{"n_layer": 8, "d_model": 320, "vocab_size": 2048, "attn_scale": 0.125, "bias": "none", "seq_len": 256}
Each number is 500 + 25 x the weight over its row's rms, rounded and kept within 0 to 999. Layers, rows and columns count from 0. Numbers have three digits each. The size before them is the row's rms in percent of the matrix's.

# layer 3 attention query, 320x320, rms 0.0582, rows 0-33, columns 0-39
083:541481523500502527523503486495505496486497469470505509441503493468492465513573498488532506540488465476505540521465501538
073:509505478506535515469504496506487483494500487516490433584488522547497525500445509477512484467527498498485520505491476505
082:540463541512506500497481507461490515475498521514503532540513505502499481544510490545479460503484493457489461497483546542
086:501474534512518511506435506474507439521471516488530475487463526473536484520521500530492502469501518484520547526500472449
072:516491532498496521482546499507511528523506498478489487515504471519466519456475524466558479503488486491521505505487518508
089:507510498505498511533510505466503530500470515484503509518496510528492477504469481531453519530466480488497462441519533530
091:513466489513539534493514494490526466486500517520492480469534510479469544514477537484521506539506517529501508525514505510
096:505517501540471440516493504487510525475491490521510452570526523523492553476555499507474479510487512505501484445489509515
086:502471484482483483475488473478537495488514488515494527504475517515493511550489509494484481492503491495467525485520460495
092:457487483508465509482493507494517483556503469537528498517499512439468525533521557545523470502531515468464484509448529499
085:462547524480475525493492481480492516512478535490514511520501518511507491522490517515471483465496468507520504469486591469
100:504549455508506496478528459513493480551490457509488506504498457513490486472462535508497478476512508508496486500478504540
098:494440506530514461478481456522503494498555507489479547516510514488481504523495523489517483493509523504533490529487524488
084:476495529468544495449494528478470477531516523531525483479523482488483509536525539470520477486506550501505520557518518497
092:506480500502520500503472494475501480431491489507462479513519511512557517530517486503511520492505455524471517513511470503
107:496512495514477451549484545471505505481510478493511478558495543510495489482513498545495499484495486530535480530448510444
103:463454485476478475531496477543508467491481515497496502468496576502444529465455446526474519496488493492509490525513481450
098:474509509479546475487459539516496488464487490470524457488525497453490491518467464506491505513478501511475531544497514502
099:498476545460507500524499500495470517452496492502475572486498453446538479522513516479514485453482501496507507493494491508
099:521435510491493516504466472524543496515483466526542486486543520505519510544496486546503536525538452516451539530492524464
102:517492495490480521472521494500494516552502529532481533493510500538456511474505478525491463519472511513468462458490502533
105:485516490495484527477471490465555503484497555550502512554516487498498484521511483522502467501471504495524449461470545522
101:503507543502469521504515497485519539469489512463497517478532529524469513445489420503452497513549489534424504515532463529
099:524494518471466491444477495526509497483480494504495512547487496509542529513478561475499497527491514519558524475500453524
097:479534490488459456537491459454491523498476547515527509500509501523485494447451483496484493492476478482525533499500499501
101:503454495547513530506431496482509483483509521465557512479493486495482487504503532533500495494496516472489472498498471510
098:478479472441474489479516494493543510545481499505482514530510501518531526545505497495470524500513483514488501489462517479
104:485430532515530501515501499490514532498515452450497494495497500506511468471517557460534492521491498510547505490473521514
102:484474472501472484485538527558526527526497522467517490530545476463502487444476521524506534484496515520510500439507489473
103:479511473514509463481459489489494518496496526424507489484532503490515500519490486519507504518500500477502504474510531528
100:444486479470496489476493576467489465485545524551477523499471499519478494494496450476492487492468491473488493537479496456
098:481494490500530512492476505493489467481471492519500488500516494464471531519497422521549468472521515502503491527480475474
086:527475508458481501512488540541509465532478519513500458468478527438479515545471493520503493513534491484513515546517503485
081:472530471492476495486506505504490516486489481491497525510481471521509518465518496465505530493463474490477508494519516540
# layer 3 attention key, 320x320, rms 0.0571, rows 0-33, columns 0-39
088:462527485504489473478466491484507510531468529530506516505527525509498497440520494491451515500506516492540472498531490462
080:516519508476496490514560496525494486475525480515515478509479481521535479524510502491537493486481495496515501504489513475
085:486474504467475489554524502500494525515516529497486496484499506460508526495507513521486529493508540525500533533456511504
082:509484491478494505541498516527494504505456493475495473504520478473510493541548521501521496541555528503526532494481500548
079:510474490524518505507492488504471486510503532505512523516510483513506514499507471556461499491556499499483525485485523461
089:486511493442507485481496547506496532524521497457516486483528509472495498501519491497520495463494536522487490510483541473
090:531495548557490499479559520496525504489498523485510561487486489495502459556468514526517512508524525475520493505549529491
102:512506521470499454516518513550474468487512489511502486506493470490502515506528455475542500531479441538501479494458563512
106:471511511522490494537525495463513479500453513533480497437512561535490466504470461510480506508506501479551488460490525490
099:496528458542523484529507445486452539514486502469522518541498496494506560491446469532506527518452480481532520527545476470
096:548569512516515496477522489513554481503508470484476492482500527508492480561550485460524502481519483462508518512474487527
090:480523484499531531494536501518504463498478519474526462492498514492480487498483485489561517444479498462477488487522513545
072:492455471489496504499507460485478481508484506536494523536513464492473503457469451494560497485516509490456532414456475506
076:508498444466475511497498457519470511504499514543549490507497471508499544496509474492514488457520491518487511481494484560
079:520479522534516497493496528495538507504543501478473520492468485507483478533490573487463500538475502507514483519527497482
086:489495494501461471495512522440498475500526479510511497482480459454470494489564502490460478508489504501524479487488442477
088:479484488510484489499497463506452488523471522493528506529531510474467503491466511508514491505487523526484477477452474526
095:517516541522494499507487490451531507481498482458490517528500494469528491461492526490508542499515524452518512477465479540
097:459507497531528557485522501493491497491462495519483511523513490447471517494508521476506475516523544522454507484514462530
111:530516466540544525492491478501526482477495551510483501501471477520483485514511543537492520505505471465492473529504523486
110:493474497478473462481506469465521529518506508477506513546444460514487495503481461499519476479496495499531523522470514497
104:453527528524530499496478461542467446497486513499498482524500536500493540523513475505498477495528490497479532483495484485
104:468548481504494483527509502508496498464514526525489522470478476493509533475478537489514487475490501523527467517526453524
102:497483529508459438498520464500507475491473505507486538547487538497515548499525495491515450527496551462489486498519538458
097:526498479510490512459486526512499487484502506473472529460532474485523496495534492510478486480493465546513517453481489498
104:487476507519510445463480495505510495488534497506529505519509461512462491513512496550464527475517541519482519532489505445
098:497472476487552490535472549477500490528519508526477521472483545511519467550494513530507559526517494488554499531521545495
108:477483461459539509502515519471497502483505478506482474520493476489497504511485530493493527489484505513503488450528488513
110:483497499496500482490520481498501506474491497495510478532547513559470533504527494551481498507505499479465487469476516511
099:515524479497495524520497488510542451501470466508466473545494503491515545502481500513510474443542565473472485472489459504
105:541487519496498548530488508501490514483480491503479491523548490555533529517495511515519509529489490500485483475481511489
099:506523476490472531518502487499495496519479491490526510501519510540501518521515542464554519478509517508488498462476496541
083:474519529518504479499490524518514497502511508492538508470523498483545506520515507495494498486479507536492543498525500501
083:520493483553513500499524497484500514522513495515502518519484474520511490510524494507495518510494482508476512476509502442